Weights of a small GPT-style language model, trained from scratch on English Wikipedia: 2 heads of 64.
Each number is 200 + 30 x the weight over its row's rms, rounded and kept within 0 to 999. Layers, rows and columns count from 0. The size before them is the row's rms in percent of the matrix's.

# layer 2 MLP down (transposed), 512x128, rms 0.131, rows 149-198, columns 96-127
095,188,175,226,240,182,170,207,177,168,206,208,216,213,194,238,242,196,191,211,239,192,269,302,218,156,107,203,201,241,203,208,233
106,215,197,154,217,229,203,245,198,195,223,176,131,197,149,194,236,201,223,214,199,180,196,199,214,212,219,173,232,231,208,220,186
096,185,200,205,214,174,204,205,185,207,198,238,234,191,186,184,227,165,264,182,247,161,218,185,152,253,179,233,206,233,228,266,214
104,199,203,233,234,200,180,255,187,190,210,195,246,201,168,181,175,206,240,148,244,239,225,190,240,207,147,187,182,180,194,177,244
103,172,174,203,226,210,184,159,242,177,252,164,185,188,230,236,189,172,239,208,210,183,160,166,163,174,166,219,90,114,289,198,240
096,235,217,223,226,194,264,156,194,272,203,207,234,180,226,164,215,192,244,185,230,222,216,207,131,197,172,201,247,214,185,176,229
076,196,141,199,201,208,145,136,253,207,185,183,221,252,218,252,190,199,210,268,210,180,241,196,183,232,214,228,186,215,218,183,201
100,222,214,218,230,228,215,205,216,163,173,180,216,210,165,185,245,165,173,198,217,258,202,191,188,163,171,150,232,217,218,262,224
110,197,170,227,235,227,155,153,184,192,214,207,181,176,229,213,179,145,201,135,186,231,148,223,206,207,163,190,189,209,203,218,179
093,222,208,269,214,191,118,211,254,191,168,215,224,223,232,221,223,216,214,255,216,194,256,254,177,191,173,216,151,256,175,185,189
106,215,161,227,150,176,223,163,195,169,187,187,180,192,199,276,180,267,139,185,211,160,219,221,189,182,142,208,152,211,233,214,229
085,186,153,172,179,188,194,197,224,221,196,232,176,257,236,206,219,200,203,202,232,224,232,206,206,258,161,233,137,184,252,189,234
114,217,214,154,184,168,119,209,190,215,208,137,281,235,176,173,214,141,190,168,224,210,200,155,203,187,243,243,235,237,168,231,195
089,209,268,210,212,155,188,206,185,177,230,186,189,219,140,215,221,161,206,167,188,177,198,183,258,180,213,245,204,203,198,205,217
102,187,163,233,208,197,182,151,239,168,264,179,199,183,163,169,190,184,137,130,180,231,178,192,212,235,203,186,179,213,212,177,193
093,240,246,228,167,191,254,229,186,216,214,251,190,220,179,160,166,167,170,198,185,225,228,250,156,181,164,153,209,189,263,191,221
101,172,192,197,212,206,210,135,241,236,181,190,194,183,189,158,209,222,206,183,208,209,210,174,251,182,200,239,159,217,199,206,231
093,165,188,210,212,144,182,261,176,220,231,175,183,188,217,230,217,251,271,156,235,208,217,239,184,157,231,238,193,221,222,205,175
092,206,190,180,216,256,217,181,234,189,214,194,197,246,128,182,243,218,195,159,184,213,156,193,218,213,197,171,208,163,176,174,213
096,192,190,205,233,170,215,196,160,188,232,226,161,235,168,168,187,186,206,254,226,211,250,184,235,169,178,259,200,187,176,182,206
096,248,167,232,191,211,227,182,225,159,226,181,213,175,163,186,270,220,205,238,156,181,187,205,182,179,226,175,158,172,226,224,228
077,182,215,211,194,233,183,205,165,225,220,202,202,216,230,137,239,189,179,221,242,237,188,207,232,177,209,207,244,231,203,152,199
109,219,204,199,177,212,226,224,209,224,191,220,220,167,228,178,213,213,200,248,219,215,264,241,151,169,179,200,251,193,242,151,189
108,214,141,197,218,211,199,201,208,196,201,210,188,184,212,195,208,189,200,191,281,200,170,217,185,199,170,260,220,193,212,231,222
080,174,183,198,139,227,149,198,231,232,204,194,191,158,217,228,220,173,250,196,154,125,189,199,145,143,229,182,243,167,222,212,229
093,210,228,164,196,149,233,215,204,209,211,161,205,248,195,170,167,213,196,194,204,226,196,175,212,166,198,177,199,173,160,239,136
087,143,241,242,174,171,245,211,201,183,202,189,204,202,137,226,219,158,248,238,185,153,211,213,193,197,214,223,198,188,191,201,234
093,201,143,278,182,163,218,211,154,203,157,167,237,208,233,200,205,200,213,200,220,160,191,217,198,171,158,210,240,185,215,165,185
097,226,158,213,236,210,194,232,214,167,146,224,172,154,175,249,189,181,248,176,186,215,209,172,155,199,155,254,205,161,197,271,188
106,192,191,214,194,164,159,245,190,173,193,219,137,232,168,127,155,214,147,150,178,158,193,175,246,203,188,166,196,205,199,155,291
102,206,191,211,202,212,237,183,198,196,213,176,164,192,220,188,224,195,196,236,193,219,204,192,151,193,208,167,194,220,193,208,269
107,259,183,164,226,219,196,188,141,158,240,212,178,242,157,165,227,172,196,210,222,220,171,222,216,199,255,225,215,228,147,182,255
101,209,155,187,222,228,164,200,151,209,198,187,194,201,202,213,154,154,149,203,214,228,217,255,184,248,256,184,191,203,227,163,226
098,197,205,190,248,183,221,208,253,176,167,256,189,195,200,189,175,195,269,194,226,240,210,170,174,200,216,239,214,214,267,196,233
093,176,197,169,172,211,241,211,193,220,180,191,165,258,164,202,176,173,211,221,187,136,247,241,194,222,148,188,236,243,245,163,194
094,180,245,211,217,171,200,181,193,223,246,206,203,135,174,206,214,245,160,165,196,219,236,207,207,173,194,179,191,201,189,243,148
108,181,196,185,219,170,160,197,181,162,194,179,253,203,225,195,207,221,235,213,145,220,151,216,235,254,218,181,177,239,217,280,165
103,156,241,260,176,228,178,242,213,250,186,203,168,215,202,220,145,181,202,136,190,141,197,175,207,249,191,241,201,203,212,199,182
097,203,211,235,202,146,224,219,210,265,207,247,232,240,200,262,191,192,241,181,176,205,215,125,174,179,163,217,198,221,195,208,208
110,240,164,173,226,166,187,211,142,206,216,242,161,200,217,222,250,263,197,224,198,214,213,186,209,173,206,168,177,178,177,187,219
092,194,210,199,222,199,189,192,230,197,164,182,176,212,239,159,174,227,258,167,228,173,159,172,204,166,147,207,224,231,165,197,200
106,214,165,235,212,214,194,196,207,209,222,188,224,200,188,212,234,245,191,261,186,166,178,271,204,201,221,183,171,143,184,185,168
106,195,161,195,168,224,155,202,177,212,165,214,181,226,182,193,146,188,179,219,233,216,160,215,180,164,219,178,169,177,225,177,215
107,227,233,184,180,212,173,293,143,210,200,218,201,196,176,206,217,174,168,226,192,198,229,240,280,185,173,189,286,208,150,216,181
103,212,194,203,208,165,184,235,213,190,170,229,199,241,214,194,135,233,257,193,165,160,212,184,213,225,243,207,168,181,232,264,232
099,242,152,182,221,166,263,135,161,236,186,237,219,192,203,248,207,182,229,184,204,176,156,247,174,176,203,177,186,228,228,178,175
105,187,131,228,170,177,156,244,168,193,183,222,199,232,250,216,205,178,190,172,208,207,236,210,226,217,198,185,206,208,224,207,221
102,186,177,210,191,216,250,200,196,214,244,243,202,220,223,248,224,203,195,189,147,269,168,218,260,197,197,199,202,209,168,226,172
101,186,198,219,185,210,215,183,219,208,264,203,144,198,127,231,221,231,204,170,188,205,178,219,234,214,120,195,215,206,241,222,163
105,188,217,201,194,223,208,188,176,192,235,229,234,180,211,179,203,207,214,233,187,197,136,193,199,233,192,144,182,206,212,209,235
# layer 2 MLP up, 512x128, rms 0.147, rows 150-199, columns 96-127
102,235,189,217,205,219,251,185,228,183,197,180,249,227,201,167,211,176,163,262,197,226,181,234,224,183,195,204,172,189,244,167,241
100,246,179,250,168,201,198,223,184,220,193,252,144,208,167,134,169,186,200,209,158,207,217,221,174,192,240,133,185,223,184,181,181
103,231,161,196,184,134,223,187,218,216,216,236,214,284,190,178,152,217,206,201,194,215,154,187,234,191,214,230,187,180,221,214,236
110,201,235,163,138,258,161,177,206,209,195,164,168,218,238,188,178,172,241,197,215,202,219,187,214,201,208,199,162,138,197,208,192
097,182,198,155,271,232,207,172,187,180,204,199,199,170,201,275,185,237,185,202,191,257,171,220,191,203,252,193,206,221,178,163,181
077,215,255,215,185,189,169,182,204,214,216,196,178,248,210,156,168,222,200,245,176,235,199,204,215,175,245,197,205,233,179,239,174
104,255,171,242,159,180,169,180,155,214,180,233,202,188,198,166,185,206,185,200,219,128,188,195,237,227,239,226,157,211,233,223,195
110,234,198,212,247,232,167,258,206,276,234,194,194,223,220,188,230,227,204,226,251,224,158,228,165,152,225,231,167,150,187,184,186
089,208,154,168,215,182,175,236,220,189,223,218,205,186,167,170,260,229,240,218,165,200,216,221,120,220,190,216,206,208,227,228,210
111,207,250,207,192,205,157,220,206,176,194,191,217,174,239,226,218,204,150,214,191,173,214,220,215,249,161,235,201,158,163,169,223
109,182,187,228,156,207,188,234,242,131,127,196,208,217,153,196,181,165,194,166,163,170,185,222,200,189,171,206,251,265,172,198,157
122,256,197,153,198,163,197,167,173,202,174,165,193,173,213,211,163,184,171,243,165,251,175,236,212,151,171,170,201,220,238,242,189
089,170,194,215,160,192,179,148,207,215,192,171,222,192,185,215,170,179,262,206,207,205,205,218,209,233,213,178,166,268,254,201,208
092,219,211,129,198,209,208,205,201,229,252,196,168,244,169,200,173,174,179,228,178,201,135,240,230,204,247,182,202,197,221,225,232
087,160,195,198,154,146,149,162,204,161,185,212,176,231,185,167,182,213,165,176,214,168,215,186,235,185,147,253,184,198,136,233,164
102,271,179,171,187,229,227,205,212,159,222,177,183,221,234,195,220,189,217,199,198,236,148,180,179,177,190,208,185,205,242,187,167
102,159,207,200,239,179,249,171,168,218,186,173,205,188,183,176,178,239,185,184,198,202,198,205,231,187,206,231,165,211,205,237,201
094,144,166,184,206,191,219,235,208,191,220,222,168,175,191,181,187,198,195,177,219,209,316,209,183,121,221,222,181,208,183,234,154
091,227,119,252,255,189,172,220,174,141,180,216,234,182,215,184,230,183,216,247,220,241,213,183,150,168,183,185,192,156,195,204,227
091,200,222,213,179,203,166,169,225,245,227,164,179,166,161,187,178,183,208,228,245,191,163,142,255,161,187,223,205,201,183,194,181
072,159,229,181,232,187,176,174,244,141,206,223,221,127,191,207,189,228,194,207,204,192,165,161,233,165,172,106,188,235,217,204,209
112,199,196,270,191,235,200,212,190,270,182,210,182,179,219,217,208,201,194,209,150,164,242,209,157,202,224,180,193,173,113,194,175
108,146,153,169,210,225,225,199,235,201,181,202,221,163,226,201,251,242,206,167,253,193,224,193,224,187,156,274,239,197,277,190,274
075,207,133,205,264,179,205,180,187,217,219,212,184,225,219,155,207,132,174,233,259,188,178,161,170,198,192,213,161,208,168,184,200
109,238,221,175,155,125,222,209,211,191,231,175,156,211,180,200,116,198,231,202,170,164,230,213,238,196,231,202,234,181,237,152,132
090,216,212,190,182,192,208,219,156,162,223,148,190,171,168,217,202,205,189,145,198,159,145,205,199,130,158,220,176,161,196,244,202
094,202,206,202,139,205,202,212,237,198,218,213,205,175,158,184,217,187,213,194,143,173,209,174,213,144,247,165,197,188,188,258,128
088,265,222,227,214,268,174,200,228,211,196,189,160,259,178,178,222,169,192,209,196,236,213,186,213,187,198,156,219,207,181,187,193
094,195,250,181,216,181,244,213,139,167,201,198,231,219,179,159,177,184,155,208,205,200,240,230,216,211,196,235,218,258,206,233,200
089,188,220,191,163,216,252,173,252,167,196,142,202,200,186,201,226,175,190,195,168,169,190,152,188,223,170,209,219,155,183,163,170
100,186,207,169,163,180,198,172,205,166,164,215,206,195,172,247,213,220,238,265,207,228,168,216,188,170,211,247,169,148,197,224,146
097,179,181,219,138,182,213,228,215,179,241,167,225,245,203,157,225,165,230,187,210,199,129,261,247,251,228,174,162,206,160,206,203
121,188,163,190,197,183,263,194,200,229,119,226,169,150,171,211,199,194,198,210,185,199,196,218,166,214,226,240,231,228,193,182,172
104,271,249,164,238,165,213,179,196,175,168,187,198,201,214,203,157,243,188,215,186,212,205,244,250,164,190,156,247,229,263,196,215
095,266,152,152,185,218,182,198,263,229,245,195,160,231,190,162,213,244,145,187,224,233,204,160,182,174,226,232,251,217,189,194,242
105,227,202,186,178,202,224,196,199,231,190,184,200,177,206,173,229,206,203,245,217,232,191,230,243,124,196,175,166,169,212,209,191
104,259,217,145,215,194,215,174,202,175,229,156,165,187,224,149,201,201,201,193,211,259,198,206,180,183,185,210,165,194,214,204,205
097,211,231,202,239,133,239,141,236,230,194,162,209,148,219,199,200,157,221,194,174,181,186,198,202,211,195,171,157,164,185,219,209
105,211,201,196,167,185,192,191,209,173,183,197,183,213,237,235,186,195,215,178,225,173,195,219,289,151,199,165,234,231,203,171,212
101,203,165,212,194,172,178,265,183,209,186,209,233,222,228,179,190,253,199,215,233,214,170,216,190,193,231,194,151,197,214,167,170
103,199,226,211,196,155,145,187,244,218,162,238,193,206,192,200,220,239,190,196,186,207,197,210,211,179,229,206,243,232,161,224,188
103,132,161,219,172,252,184,169,218,220,221,219,213,224,201,218,203,224,225,173,212,207,216,202,214,185,208,168,208,188,172,227,206
102,221,131,197,193,169,236,211,154,207,198,167,186,160,213,172,201,186,212,183,290,204,179,177,185,186,229,201,217,216,200,233,234
108,239,182,242,207,200,116,232,237,183,218,194,176,161,174,165,198,178,229,223,209,205,177,189,200,207,196,190,190,210,179,160,188
097,239,256,207,179,188,180,241,193,178,193,157,258,225,187,241,186,193,208,184,205,152,211,176,185,244,235,191,228,193,156,194,172
098,199,250,196,268,184,216,217,206,242,176,170,236,188,201,187,212,202,212,275,197,260,217,137,202,183,204,182,204,164,242,216,183
099,239,218,194,215,224,183,224,233,192,143,227,174,251,197,189,227,202,193,190,214,220,195,198,197,222,145,228,172,189,191,195,222
090,261,175,191,240,218,187,191,187,184,198,185,185,224,182,183,247,277,171,239,173,220,144,217,209,166,192,201,200,159,195,186,169
100,203,243,202,207,232,194,215,220,206,222,184,256,193,216,212,206,219,218,216,189,214,176,182,226,256,196,172,171,230,229,193,163
110,266,192,190,231,181,256,182,228,192,217,168,214,210,210,204,150,236,264,266,183,209,171,183,161,222,198,151,234,198,175,180,184